Part of a small language model's weights: width 448, vocabulary 2486.
Each number is 500 + 25 x the weight over its row's rms, rounded and kept within 0 to 999. Layers, rows and columns count from 0. Numbers have three digits each. The size before them is the row's rms in percent of the matrix's.

# q: layer 7 attention query, 320x448, rms 0.128, rows 0-59, columns 224-335
# k: layer 7 attention key, 320x448, rms 0.129, rows 0-59, columns 224-335
q0 099:481508504450478508495518484521490508459515467511521505481532553523487483481472522515498530490500456486478411485445486535490472511499495467536453512531469550502484486499519535503469501472515512482512487503510479496448511513504483505502509519466505517504473491492459493448494539514529517529517523508490498523497510482491505495515495474475
k0 094:490488516482507481536470497492483485492512530482481495465512484462503526500501534492496502496469523546477512481505481531498520501534502498506492537508486496470479546498511485532511495513508489495525467537476491483500535503465500483489492525511467468506459481507476494528520490503519497465490437493494525517502494499475547516523502551480
q1 098:494496548510518486479513516497512491549470505514521495486488518500499529509503508511461531541532492459528504490560551472513470512523496508510504522526540473498432517508490509451508496496496473497488503483489486465475491497496506458478470500503492515499523579528494463517457467459515502501477498480495515569494457483526496476512503540514
k1 099:507503524465456476537475483503481446477476511527483499519530476482506553476481513486485524459505485508495506507515474503518546529468516452473493531525515510480515473521482519506483494509464510481514479503469493532514471516512486482491508508499510516530502483493514567510466529549546494515478489475475462492487494485470486489510469496540
q2 100:500503515534501459514492488539502485495513513472483521485473513477509520497509485467531519487536483571504555503457454496514505460493510522469527437492511465503513520482498512486505459475517515508497439497525468532498494515529511509483501501457523473511506538560508508497520530470517469511508488513507471515531524508496523507549499529464
k2 094:453552522547465497474490514529550521480499466517533525477519492501508529501497498484504516516488499534491491507506484480524534485498491513494528483467470486490504512504517471500484480444483518545514503469496485535471493479519488487479508543490503495541476528517486536484494465487490475478500492464521460505509457456513529502456500510460
q3 101:506514509464499525516505502541518559490532506524524486531480492499527504521477475514522463469481517550481473471466509478515523500493509473495447525514517521436517499506538470500464523522480541459513519524466489470482520514493475463502486520472514506549482477463483518474477536469484466498493538529507526540495469518485540521519503484475
k3 095:501477539480497506468533515526526499443468517519478532533484474464505471520485524547519437457494435541495500490486513491499452466476518445487466439496523500487495523500497521501526529502489461462492510533500551512463566495577501489493503523540508457478473476490506478539466513473469511485470508522521536492536534481495511462526498493499
q4 102:464490515461526508505520497461551514547534492480483470490500500488539474480483534560474460468471497451485499524497491466514475504479508498500467501510520514522506518476512485486491490520472506427498524501506522480516550483498498464484471488506466504501492477502487507521504504487487495480493486530521570470503510462502538467496473546469
k4 100:509497457492489494482502464498474537493524456481517489457491533493461514474507483523501511470469512499512500511487502520495450527516484506477527495506537501511459501453539500503499511506498544472515494507541502482492527503512548479474481517524473518504523509515506466481540513461555517489471545501467466488500492497514484506514523557523
q5 101:511467521524521501497533514478541497496497521488511516506526492502530526522483475450521499509500511491544502494512507521468475541496492485464508480493502475466491470511521523449538482471492484489488551450461487487421507512472529541510482486484474486526492511494475513498518497484570492479504477509484487510493502532498502497478508476539
k5 096:471498499541544529499529505503485471487464491506500520515483528508490479486506463491505588470524475504513488508438535505475476565481503484514459467505509517484498501502497486481507487492502474494469555526479498511477520523516480506493523482521533468530457520494477487497493504509543501527510525517466510452483520486458490501510473487505
q6 111:477504509483492488473495493457528527494493515484483491532515521482481484494473535522489477461522509528515471498480486525473485512508484539473541450487498489482514516464544552516532494535491448455478555521499542520469496521493499471468484474520489515502519504479531507525545556519480472507511534521490521480511526516472505488566540520457
k6 097:513537444509481478473469505537523514506486499489486470497470474525463479566468535453478479521510512488520508518542489491483532476455507507567507456513498492508522538510522505486523522534487503520522494498496490506497436459485446479507462498488549519503502469469515500462509532520474521487503488489533509527482465495482450537490450505511
q7 105:473458465452539507486494481519496439507473544503505516483501520470482482463477493522494529481486506524502457458493487448484484505433526503524550500550490510491463459498491462507464513493464536545476474474506469537485521475523495521502504491492510491509509461497480524525519518478520501534519469487521495485484486487502483477522473515520
k7 095:496480454470474509457467513476533461497543545500494525466486504473516523503480501496472557510480453510528474489500511523483465504507523550506442465481501520484503461481512516500465454500493468519515496483519515473485510505523449486484521519495529481543483479500478525552515506475510516543515486526455501519523495492471497496479512496453
q8 096:511523506495464488479471541511491535527546454516511509408483502486508501524489517517483504500501499500516488501494514494509501533510498536550513480493481529521478511486535472516479481502524514516496500496468530476521522476462501451532503510520506513471475552527492521520510511486473484487516512489505512444509507506528547527474511471497
k8 097:523526486501504463471493496521532482489491463494526471475515501537484493479506485476510529489457513515468543483482470463459498471500546538508539444540510519511489486485509526505520511495498503516533496514475538470533488521489502520519481512539506537490488494470497494507505477528538448523511534486518524450509481462584498500510478490507
q9 104:475456496532513511461532513450505480474479514465480499508514516480495509508497471480468562502511506489523515525509476516538500514542476499502505534519497506516538489495543453517525527482504550515483507498509487491467422519515517493509502451463522456493525506477495521506549512516517492533523506494485459526505536495558517490474479510472
k9 100:510473505524493510537475529501476518494526520476503499482492440504508505503487526475510526519476519513507470466554505488481459538469527498503502536479502507494513503451481492498501494492515496515487508561497457495505487469511469475504489484494518457494477529508492493515494498493503555509499498516504473499499506494507508444445540465537
q10 098:459511517497487511496507468488549488510476492536479484505466506511486509532515534515511506500525538498499502525514516533479520528508488471480516508484483488502509532463476507499516455500466509486486527471514523519446492502540507503526465506510528549465536517474511480494504521469512492502484493499501478479499493522533481541552463526543
k10 094:466478498463519473506523487508507499450467541514484477501478529503471531470541512518490509538515490495496486531484504497485539529471490522521491486500468535515500509501471497499475526553478514472533496520492515481476490484478454529505462535514528514506537478488489462537502506440536508517495510474469524497481494479539550508446495497527
q11 101:510468476543466513535517503518515494514549465526520481461487487524491470509513469544480461492518529497515497500463520513496466478483459522486507490550505508513509476485457468480486493492513509518455489474497530502494499461483495488482530470503464527552522469466498494497512507521511514524466478522531487495473502452494519493531487517523
k11 098:527491478486510480486529479496515542486490496514494480470466481486504502473483507492454478509484511462500500536460515502480494526515502455456509554490497535517467538466499495492487469511493513504467539509557504485500477472482469549534561509527479477511496507500479504463511491508555541501541499488528472482505522482533562474486462467493
q12 102:505520491443479501498541445495498477517505535482510545494500478511484495476532499502472496523491505529502502553479517476450538442521458548482450500473525480502529515468505530509532523476459521494501504472514524488510492489499490517534486481523503487489501514499507510521568517482538523498534482504476498496516529487518495441444513498470
k12 093:509540510510557457490536507464497504465519482476489573496523511470532520465499509509520539456518472490495509504448508510500520517507492587496487513533502495552508489475573484512480515568461503528499490510533522540483509486528470518472468503488493497500459505507511520537486477519520531477469517494529513475511549541481489503507497487561
q13 101:470520533462483503509502531465516512493489473515512459472552535500531477488497494464508514510523481478478528518498499522493506467535540472477518520489491473462509515508491492500497493507479467468490495468489477467453475479494490533467499469520501522489503496503513478474492500501499499520493507543502499498530489485495512507472514480447
k13 094:505496499491485496474446517485499490541524456531559488499520554495475514525492509504514497504479490481487515461484506520492523486500510530466523475530484486478480495558484477485526483515467492509571516503463492542517445512508503488520506482546435472513508497510474491512516527462474511509482466478499459472501469548485493533486460489489
q14 102:499502494528470463484487498567481515503496479485482470505526518497490516480504525457460517488521507488517482494520501492470542502484532475564533545502508498490510507510512511461482513522482477527518479505515492546492454530520518537463463469432497495496498479486513497520555524508450510489519487498476490483543514556495564548483480495523
k14 097:477494514506487467461525534528532489510497510497522514512488523548484515463490448525493550489490495490543494533500554526492521497535537525467555490486484501516547525524536469499516549489472537476544506493502496496524510461511489509521473505508516493466471511502551464468509488487487497469519493521522476497466482513450523536482484521545
q15 097:529508492505514488529480549461535478479538505495576536528532464486516506492530496488562467458511483531488484527503502469499476552499482521513500496509481488501491528504496502516499498531471516518499502514463494490509524496532509499475541483508492484516525465514461473490486550516486471515533517483469501505502514443533480495510453489546
k15 095:515484516522498450519481477459519490515479500475518448507518486481526496481553479496535503460515502478499529475501468453477470477519520515544495480502513508523453506490527527508529482502499525483513478481488493482462553490501514501487514472491487482506505461467481505479469465463493512505528514490515532515464521524486501502495491446506
q16 098:513511484511519470504542518517496489514524506468520470496550436476519490551481518465474486535478516509471495500525500470500444464529499544508523520480498543544515472515466540511512499528500519516477518442501443517504491511546478518517491456473537567506498514495499499449484536500527475523488494511516508518512469485505461518455459546523
k16 098:484514514510507457478480489461467454475508562488502505565516494451477463544544475496491482499530498498545531503501493522520486442467518484481538479516500531467483463498492544532485480459484478506479504523480525500505502489526516484477511494478507517526513484468422479550485493552495507530558498536515461457505520510487492503495512492528
q17 102:513480509477490469464501492494512516524511505468479507495496451494510486470481507521492497492528501501480499481489521549488573497516483528524571478478522537455466479510479492509523512502461495511502510478541500481539513523513505495456509513498494457493495519501505493470508490504503530478463463559523497517472518461484449474523503549497
k17 095:499478503502509455513533488513520494521540477508480527462499468496517483514473517497502516491491483489528504496484500517494510493517449523483521446483477496491491506516478474479474495522512498518502496485540515463473529502545485479532497502500462508524535539512543476484526495520491545519508495494496461517519514507496467497483502506487
q18 098:508508490460491481490521538547526507492497514540511497505509465467514509466554506532476494536485475503488474542506491508507482513504478541476512511515464461501451514545486485505509481525526506488467526511499543505531440512535509494499498475487444527484507507493473444530500497467490459500516488559507494520502479499528548478520511529464
k18 095:528475488473508548510533487521527512492488503487494516486476506488534544492531534495493486454488530503498488496502547514471478481469515545473493478445498497508506522481518506475457480534475498517514456467464506522524478506542514507474496510531515505517507524471515498489495492460492483491516513492526498517498521484538518497511471512508
q19 101:526488502512487530474527487520474494533503489511550493503488485433496520518528534480483483500498493496494438476499533499504527482452503510485474473495550481538469515508505495529452505504520493460516511491511505549498527473501540508490475535508488513529483508481501492495463511489464434497497522514485493483465447461479508512481490488476
k19 096:500504532501512493477454501529489485462501511446494536481495463480473461476522514449498498509478534489490520472507508546545518477487490495492532465492420500513454480492489535514477463491498508480514508496471502484513518460526502509521511535517531543501474496492490526503527526488483508548460499514472516469487502510546518535472534492503
q20 103:494486520512494498482487513500500503566516473477479492528499501466528516467491489494517500500491549473504500527507513551475491508475487500450533452502501490479498507503525524504512436500477522480494502481497457523505482463521508489497528544510496530482484489471511482522567480489486486492579491493524477497476484514518513485504527524488
k20 097:506481511532481513482496516508501465527523496489471488474498508493510499522522532477501524491483526484464523498489531522527514469506512525531530446511519484519451486509494446486483500541491487511493495529556489514479502547447560532490510492497510504493473509490524511504503521527484526507510469520488520472486486525497519539482481451467
q21 100:512513522478479494495507511508489468503501508494463505529523533501473516502513462501502456470467480481512456507507511469496503506503486496481436489530532461491534471505497517529530473517448525511473462489501531530496514434473457479544482529489461492526487470525527475519468513475510515578499511485551488524542473495490497491506489513503
k21 096:492505541516477523449474484530476493515500482558466524499502492490469538491472422544469528489513482499527517520529491506500487498502465481511484466510475484503515473455518503491560483464494456517508465488514503491507497487498504476491500507503455518498483457497520454540452550473508465527495491447516543506523489482522485482467476526500
q22 101:512517477551514507509466494491538514498489495514516519483460535493514463526472484508493486494512492478538549517519549512515509457470508515525463463445507507519486542462467502468493552525511486514494523467502498491500534489473440452498469493476500454476536494500517531528489455508514505497510546502527517507482519529465488510542525488508
k22 099:541526485519512483461481469530522550510499463491544489477467487488533493485537514483508515492441477495519543507493476471521483485510526530481510504499501507512482488545505503513493515484461508508486528477504535506498492456484456490517475526513482531467507509497524474514531472495480510512474554482495492512448506494512506513512563502493
q23 103:472515529521532515497485503477539486482496504530494516509509491546528460525534536521528509525523526563520503505536503520519465483489454498491509433479496497489490509500497507531489490513467471494477535545502526476564512479472533489515525483519511505541516505517484494502530469472521511467474468497487473519517488527517476503516459458512
k23 103:513499513533521447492491469510530518504457495512514482521486476530497470514468533472528468498514512539490512488515479501463491488500525476527488505437542514484537465475488528510502513501480512495478507500476520537494535478495508483490498538503502492520501491490471476523477498442497511516465499471532457528522533443485489549553490492501
q24 106:491515486495491475480530479465509474487499467462494511487502516490548467490516469533483529487531532471503464498544489512509481495508516502488480546462533521529468508466526528481509477504525500482492544531464510491536544475469525541511579488520470476451552511507508495579512465536492509519485519528479515475539494549517481477513483486481
k24 101:501539525495549488487483527513533468505518523531474503467524502491530488464516518529510495498499500471520546488538497497524504509559513448536478504524514498542504492466559509502523501440523480485505487498477470453530505484497523539550536495541492480505508539492508512531506470485492498492444485576493484509525540513495491525496526489484
q25 105:485478487518482510492488480502503497518509504500534536507523509514487493515491474486473508510520465529533502508476498488496453457506463512515476477540536474499500496522497510452501495466492516506488463530501572510549472485482543508518479550461564505524508515541512508496488521464507492473513487499476486532522502490498484516487532504514
k25 098:524504477495445519440509526498460511535505511488539492529521506530463506482527486530496505525464517517548500467477498527492501483475535497487489480521501462486490459450510509540494493478502482514486476519480507504482459509527571500537518497535530514482485459481516509539530491474497499468507491479514501496520529518511498542545500477519
q26 100:499542513510493500497513511503508487479487456480514505506486498478460486464457491500482478483513445509526503507507483502528534477468508493522500437459494484488506484476468487492495532511495496519502501565501532548511536475500490442513510505509513488491499512490543468501511517488547505461505537565498512490496511521541568520522500505487
k26 098:489501479467526490528517514532497475498513507456518464506530486529541519487472485494476516500542492520502517502474484499506484506549550499523520460488468526527508500484504498480504504481521543487453505512520489477502490470460529444497507509514501522498492499477528489511502475502513489475483491573495499507507520530551536508489548513455
q27 110:532496521487505535498494482480501496467523500498478478520500484433501515464466494491526512517500520487494507504519473496510506509481508532486506521502494513498460469511521503505544485464473508489475484493533481487483479557508552536475470473529518567508509525535483465535466499517523457501476521474525510464521458477490475520509522528530
k27 100:526489513517497475561467504521493525490477514540508511508494488507507517460427446465497529510493469486490523474523498454478487499509467475492461532515481510499441521499513477490499482487505545475505517505505546493507493530493494513479513483506480529441525512538436468493494505450487465526494527460500509514506475508448468516488508501482
q28 109:512472484544501475525520494448521497568468489490491489509505482473511488520509496560527515460521509471490500483528470531508524544561523529476503481489477525512509504496483529548514489532523486459498503511501493491495509494504524482453547444544492521520531526527530495493497462507498479510519508484499564483490506536513492504501483534488
k28 099:510528507490479527527505490497521518502472534494488478515523470478477471472498528524529483452483499475486469492512520498493522477489492514498483484529515510451500505483534520469521474485503502477469492513518477499506510524459501481486515481500494505447519505470505548526508485482499503509484548456504537464546516510542506507488505438494
q29 104:520509491508518507524479493520475516518474510489489474533493562471449513452541467492501494524490508534498465518519498479520532486470479506551458524471510525507482495506498484484526523512490526485525484490523513485551499522523481518535484496515526513455417520505479531469523452517501526482526478505491458469484507496493453471469475513503
k29 097:498490471503501517500471533454516486534512564454541428513493481480496536540487507479535497503483481499462530515493501544480467518500519525497538518522497507502470534488527484517478502496474506468474541487479465487474506497509514462450530494521486482535514502448480493524451518508489505472482526474430513490506459510475549462492512506488
q30 109:503511525487478484491501490474467493500446471495481488493522493477500529492542486533507503506488516550537461502493468526509556526476531512510507463537491504477491471510500522521451496498477508503488494499471502525489484500497490511477510462494506497555533489499453493499510540495487497537513497511540511503479485489476477542524479505521
k30 100:465488507477476519510509475485509438564515508525465508475518542555502507497489508494512476463532515503506506516496455500466493490511506520501479539474532470466481446481511515510536489505456502528520550480482520523552535500509525533475515506540511537481521474479486500441516483530458519462524476465490471528505503511513506522505499446503
q31 100:519507480464550518490518491471489472463515484519492474536509466500472440542517538500512493530495522496489494520529507486510491474531526487489510525474475509485485511523495484531548464510516515508495515517480496493505515511494498555503464446480502521494488494465544478491500490498528494515502510550547493508467524477482456507521483526507
k31 098:523514490500501498512517501501516505466509514488491494508485516436499497526531489525518473463551516481476455487499473481487506508499454519504544491482489523488514457457479517465520476484505486524473482545448525487492509517501497532464469523470502468498514507455500484511479501539495547520503511502507475498450487497546518504461471480529
q32 107:487515570478471506502525502483512503494507486507486528479501494525511458518507453508497513525525493494477538489508495462488526486508461504503546505493465504514479472485509493458496491550463499501508506456508500492488486480460504462512524526508461477527508530514504477511586515472482499449503540466551487529480496461488472491521519522486
k32 098:499507515520525467458504506511523465497464478490476493459522525503520464496487498506496494481488531479504527521488467499475512500515494556512524500531487532521522482511499528472533523505466463463550509462527480498459523515542491492471507485508475501464465494531527495507525487485508495518490537483517444514499487531526466504487518486471
q33 104:532516500492536486490516498465551524535514452475444482517500487494511491479474481523447486512529519485519519516517531492493532484487520469493505455459476521500520483502480529502498467498464474496522540530552528523439506533495531485485487473574509484516493513456482472496483474498527537513530505504494532494452514498523473475465480494555
k33 096:499499482506500494543526453529479539510566563501495448487522499456505497477507522471484509488539550531496497535581484477450500498473504537503484496501505478531492505527490493519512464490442496544536486494552468503480514490500470516579491494477513481493506511481485497534498492501479550494448512514506527530524509455512444550488480515502
q34 102:503538500484508485459496451470469483522472517491465490480530483493465439459490519554514451509490442480488477528466490485487498493514517498428559504484526460548522478481505485507489493527475496532468483550501507486480470542514514503469546524484515466491514494484535478539523484482487464513495495477500496502540488503512520472450566474487
k34 100:517510497499481534489446455494540438486493539483465544482500514494438473516471481508498486478482528515507511517510481528529521480507490481474506482498481475508548478492478498496478501517504498554493533495537509514505510509499505510494513539466513468492491515481518470503510492533486515483515512482519460529504492514521467503451511431488
q35 101:519556484511485561519554503445467505499490510491521493480558490491522521499519510482467498492507468466468501500455489513474530484496500481522515549487500521523508504511483511496434530467512530505506467485495509497432519475538500529492515460518503500508493528528492476473516498485543480524453513541485496522545501497512520522465527490496
k35 100:508492458492523509539504546493516488476498489504522517482510504489526471495450496518504502545505524450515485525533491502528517480500491495502502491556470488485474490521492506507526505542489501518504508510460532530472494525527498461507488497517496501518503530522505507486499494559516473466516554536481521497488490531470492487545486515483
q36 105:548501505487495519483486499534536497471482521535509498486489487511496511457497501507513519507465478499460533474497521519515475508498454543477540527467500501509475483513543496500495520489489490485463482495482518478485522471538473488517484508459523470474506539524514486483514522517530498490563465477512518521507488496503526464470524537530
k36 098:497520544520497504487456487517493494491517471549468506507463534485472445490526480526538512518530475544471520508515509560564483515505468502508500521512440507515543426524500526489513485473495536487512507515511514517478483527541479463520509483481509468505502508499518510498511482471543445490488521461495488501537517464474463519507507489507
q37 099:467514502486513542493499500515506507507522492534507478528535523515514506493500472492557534485443483487523475510512505518474487503557509492526478506462476479467525530500494533487534485529517535489499497477509451463487474526518480430523514525518509531497474515557514492484487515508500534502491483498480493450472510488495471507499513522532
k37 096:498466529510455473498517494506491530474472507549482519530494537513516509489494480519523468507498530482526492494492472467435527462492460523553536492517503542496518491538490467479499550505468506525510477519460471539465455517448500472496483497507489490485499495537496504493492462456509484493517558548502540492529502502553496504494455511532
q38 101:556530510510517534533465500543531528506512544510502516520496492483487513496520516528498510500524538533518522538509524507525491482507542511494517527507488496501517500506495498512489478535495509491477498535481484495487500498507556568511491466518515463499475495502522468508470512532501496479480506498513491449507522495515505504470501537497
k38 098:520504532503484524492472493512521502486537478518497490462507497450541516418547475519480472526540468529498497557469556481473512499493522530507550503464497522489513477464501480534490467508507531525479490488504511479472520478483521503545493520546524473482516494503512500489527537484489459518504473514544506512463484524457483499486518523569
q39 100:496482528463521458506526482502487548473530557517499488516516457492506482537510534513485519519555476516515467495501499523503487461539558478539529448508496499529467533504472520511504501525472498470522532482538515515468518509470511497495484533518523494519470479440472505517556536492475517500514463502523517500455526513490469519461505485515
k39 094:524482481501457510510535516549503541465489510492545484525488513506516481567519454489492486487542490504474468537483472540464486487523496509492560526487518484523526467506520495499528508525446500479512507512482498499458521483502512526515499447481494533500495531505517548513498535495495469480549508481503549483512466463525480487472540504490
q40 101:491448484453483462488510503484474505482520489490498502529520521480496506485473517524530500484456515480484486539471496503473536479501506495510571475504468477495533511498497482487504517517539464548511480517521494518525457535508525501482488454491506481511480485511530521550443519520481483480529507478537520505499547496471497502533472496520
k40 103:474493484479531480539440482457522519484464475516520481489497531508495495479454529466491520533472560504515516548496499497512528512492485522511486490505513500493505510447524528541499464458552509536501507475455521485557522506488455536474508534516509472494529490528461513490498511493489501519511497519539491572495506502476517521440515497505
q41 098:508564516492537534492504497493523484483498507493483518500515521499520502515475479496529508549502512510508467520522509516523468544480511528500505495547467516518536510558550526492485525456461471528495508493514501483504492493535492532478537495490492519498500534465483539490539527507506504510496510476516562522506501510451491495455480466475
k41 096:492541477528524541555537456515485494553501487510466509501473482549496515504480465495533530547563529522468498538541496497523453540489483474475490544522501468533505487522509503490507513524506506510531464474515512471494532528555532483495517496517532547506513500506484493495525504528516549532498500411536495490485500478435506511501513495562
q42 100:523518489469477517489489518525510521467498516492495543476524449506511491484540496507511520487505470509489497479563498465518488474511473477553496508534469488528545538446494490488510493469449493504508499525469476533517474471520489515567503525510480489524472462497517492487466480500506497501487533514512485537482460468492535505524480530548
k42 091:488470516512475510527453520498523518467492505455502483500510488487505554472495553507529514484543493525500504474496447519518508473491529476460492546487498479502466510485482472500508469474491491520534423524551510532492469491514499498498522510467487498507501483498498542492494501514501458465530495496482504531533535518519498519523481527543
q43 105:494488501491527474489460511496517506547491496483494520505525500518504493498494499481476520538523538498508459515507483527491489502481514494528515486547497506478476494512476520447471488492521484514529431484487500490532509459488533525573541445494489491494432482477536525504503561459523482485518471514495503507526529525528441461454497508464
k43 097:509482493502504586500528472526536435531504493475495533464491479506479499494492465464492479541506487456439519514503483487486482516537522507541550478490446527516482496501515546464509483480474449526498469479482463492468513480484532523478476504497519503473480503513529516493540518429454485498527525477471522483520483486504483505491525520492
q44 101:453487499466462529500452512527508545533478485506476488487545507512500495454506501467521507486543486475524485509525529482521525527457514515464569535506464552462514452539512527482495478508486485471455529495487526454504498518539498467512481508499501509513504540481518487496506487450532452494510512484494499509500503550474481506527523490482
k44 097:505503527518522470450498536475513493467471515503510468525498490496533534508492525485508514478503531516546456525511490488473525545494515546494490482502492468517444523492499525507532519492455504481483471485467516534507456541502501490528478489494503487480478483498488449500459461468547475494495498529509541500484545504464537513450503501509
q45 108:503455545501514532496508506451485513528506511511495468488502502480511505520494488473529501511528525504483483479510533427526466497513480571488511447498514502491461515484495483489475538453522434478452499516519511482515469503500491519487477494530450494456500526527505489516471474500526509497533506508506517458528480511522461506537465480467
k45 098:551483505459463519483499495502461479510512474530501467488529509501517467533497497501547506455458504506524505512489515477507446555503519559513491543544525499465453537507502466497484549496479480470515498493498460477527503519519512514505469512545509498518525497535447476504536467509490455522492489476497513510517492461490465494527492475516
q46 109:553503489508541512474499493470516516496476497470504490553534484478497466554456531488534516501497478501519481521517477475522523497497495509471498511482505465528468528470525526499479522511506503447477541509495483483521538501503493421491514479509517466483470565495489510509498488482479488502498491478488456493489479471500512523513504517451
k46 093:510515467503493491528465536503523525527493530502500499497494512460497461496459547474489482534512489472464510505507485499506471476483531486499521486488498539519494528546476510529498505494501507509452468506494525496440486483441537489448482495459503489480486511526466505500509505516480466534485494510485485541483455514517487513530448453494
q47 102:509494479510559511485485503512483533510504485461537522509482541468501517500501506543487501509461532507538501486554487506465526473487464501500480539432499527494487501508498491468545493480475495498480497503498545452492451463466476487538505508493492513518499495488482494450497477494507528478533529477474531491486537478508478481514481511459
k47 096:502493468524501483515525477457486534493500524498564562481518466469499515452500495512469489470470504492529539530520463524493506515506474540519504529497494502477512488515519460538494530484490458507513471489532471502512480511511512480477494476490462454545501506475443521463489537556517528501476512466506494486501508478456494501493463522480
q48 095:513473476454501516525520521553479497570482492478492475489543519473515507510504503500475532502464489465501523507533472489469547525498507537524485532517475454473526481481503497508503511488508485526513518497536500488548487503460517512507497500501539523485505489529481534499505493513476491465489528498544484493518518512500495527464505489476
k48 094:453469499504515479444543538501489504514535488510495483508482556544499479487485473543505547496484524483483494533540490503459471509506532468468458506456508496478519479513522538513465515508483479510524474496480517450501508484464511501459526482516567515443535482503538491505507498543481497511526508493563515517514478486517503495528503506479
q49 103:497515472502524498488518493485488534511488552526495496499528477506498486539505493495512481481495513501452499520506484473510496514469511474498456513457483471497495492459500459563533469503490470476482511517495531467551458470506519538500490518491464527512525521517477543512569503491512485534473469491470532463526536528495479547500501496528
k49 095:498536476497530493500523524519522507496472476471509542502530501505490503520491493505494471466527479528495506479485503503495508536483464546517498507532477503476466524496498478522465461510489528490488467507495552471536491517529469518453503497475470511528501512529526530573471500475581471489509478477496487469512520487476509474480486481506
q50 103:488513503543506539490499490526511521467424450498443495498496556492462498509488544517500503500510542473478495519479484505534534548485517504513487491472542518457475496505507508448512525484500497532480466512495550480505458472479530519504488575510520527473540532504480468523526501492501513505489512519475506469549492515504496490515471514508
k50 099:491483524484506512511530485535474509521479492480524547501507485522496461540509509488490532550506537498512469450539514494494487514484540503477497474529492530496513495534543523474580484494527494510461480502495511455484473531485445522462516508532539511451506466489524475485496498512493524528460529515474499486532457495505478471531507511506
q51 102:486495523453485510530484493507486480515530486526460486551492524518472503497507532506529517519493460503494473476482539528491479503510469512531491490487511477522525512499492459494466519497507508468486527488493488459541463494480467549546538517496474464516494489474505543493521484504466501494519482482474489545509499435524522542508532508471
k51 093:506444552501511502431472470473490534495476511502481523508517478516505515480467509481520514494508513513503499492516490493499480524503518494509496461517515501487438533502504484525478535493544483453521513532498563466520494518497537526459523493496518496518500541502469488510499506513474491510558479480468478494532458450514510454521504538459
q52 095:502486528467512521504509443520546486467500522470500491542502499514502522529459485465464452531481477472506482509449503481512513477517497495474483490514505544487521530482509499472490462428497521494471522528516459487449510525496446499498528518478464441509515481535518525485474471490518489475491489480489515496521460519498527506541496499491
k52 096:547499502531523497493470505528493491474504480523548501517500485497451449450450454472489500527541456543514492511464490519522462568484486470479513537449441490462473517481508494483510523471473553494512473515523500524417455527520526483516506488478485525499528497483487471474492508490485515484506490487476507467526482565490509499511466488526
q53 099:473450452562499490501563528495488513539484522440456512504514508514497483484494465520464499500511472485507475462538454514484515497479537478503523521470489508482510446519541502530496519529509508484481435518517498504506450503514507540491492500485543462458510487481502485478543515487511510541505523509505493473532529522508533524485509530499
k53 096:467480535523463494519550538544516481528488466504460512529492522481488500494498514509538492470552515468509462476499489566425509500478511476489533481494474533479508470518517520482504499508524498526542518514508529504525484492517507490491460494539450492500527525493501516477558521464476464483526509515503464507460490492512497500474479482492
q54 102:491475522512530467529510483492493525516495517461502504478491496478496492490447520491514499476449559501496507463506505437550510491505497504498482517529497484480532474522514516539499495498501468520529488507484479523507512502484554586523450465557523496486475470517478434454473491543527503478510498529508538567513485495508518524480519480501
k54 095:496500499467498495551512483518525521499523437439461464498525464515513490467489539524476497475524476490530478475527461480488501527456536530498506500518483496534499506473512491546482498498526466541537470514523509525518511527506522495524541482527475507452499455474449445533487492470521519507521519496473518505501504491464506487469526498484
q55 105:553518430473497488429540522516480495508399515507503464478488484492530551443501511501503470493491496483532523507473502526503480495517449525491485502507491495478528487513494462524480486463478524480460520553511497500486511485532475491462507532516507528459501541447458488492467450466487487533524484493534534556532487484501459544477519474514
k55 095:492487484488504535492497520494478533494511492518496460485518485538480516485506465497502464459484520506513504533492511531513478490518528477511495523472465499502510536473501481531483473502496493549515488501512500512514484459521505464447508486497505517530500515502472456518462470489504495506449528497547511504493494477492451510523505510507
q56 098:480516510498473497494480502559502483472528481493521509459484452448512479509522479516505475528530510510493447485455474504534569492520500496494500545529448482531557496540503502503512521503481536430553488462520499528544438519492507487486500496483478509537485516504501478497524503522528509480466534500544529494495534467494500492456530485529
k56 092:485503537504481522468522484508533550492516475477524485497490497487517483500489518427507471506529480554466481509451475504485485491506481505477463496460448478485511512530514486471500506520506476508486483513480477464484569485483497463475495463465511456517558514477511526504546511494440526515493501483520535513482489502482486514495482476527
q57 103:458460499514502518449521472497481533496487522494539493545496457553505515503468489483560480475554487535499494523516512526508464499501504486492524486542485536483506520457495519500491500460495491477472495482530477501479493512502497497488517524489514542489504521460497502501498521535578513507513506531515511503487492485570483484538510483493
k57 096:498552495514479526497528486482467488501499537511507509468499474462557500473467500532521504495500459512492487472469510506502503538493499484512516514489501474447525437507471472474558490467495508511567470510507490545512441468550511510483520497460497476466494531504512519524490510511525560472491494520459563558507515501534472537524490482547
q58 097:492524483533508535493509491498538500509499505458496468482492510510501513514535514491502534487529499512532506503487514485503457457538508476506520494489515507476521517514542518481512540469494479518486474511487492493464545513494491515435508475491436524543508496554557454531492471517507523484480489524484522511517541524527517539499509483493
k58 098:545532528491503479517521493480508469521501517431471486512510481507455449499512510510453485496518493530512523477524497512470495468491491465512537496506478454499512510542510480469493517491524495483482483508483493499481491483508487466506553512470464462492509505497488485531483496507482537480504516540518506500518519496530521557500486480496
q59 106:508485527471510506514526501494502456525522497550503494548547524501510498496538431488513485519476494478503506519482520472550494485553444497518512502507512506488464520489527489474502470474524537513478551519449546501501490505577492472460482532493571442515500529433504483484468533549504522509447477530525481497477525485485487483520492516534
k59 095:503525533511482476497517521506512523479537511502530501530530477510530507480540513471477462511512455479500506498507524481491528474512505530500484503490498459510484489553477500521510489475498511487530529511497561524497472532517513470493511487471463507495514460477450513527512501458528477510497493531501467478457507544466482504504536481494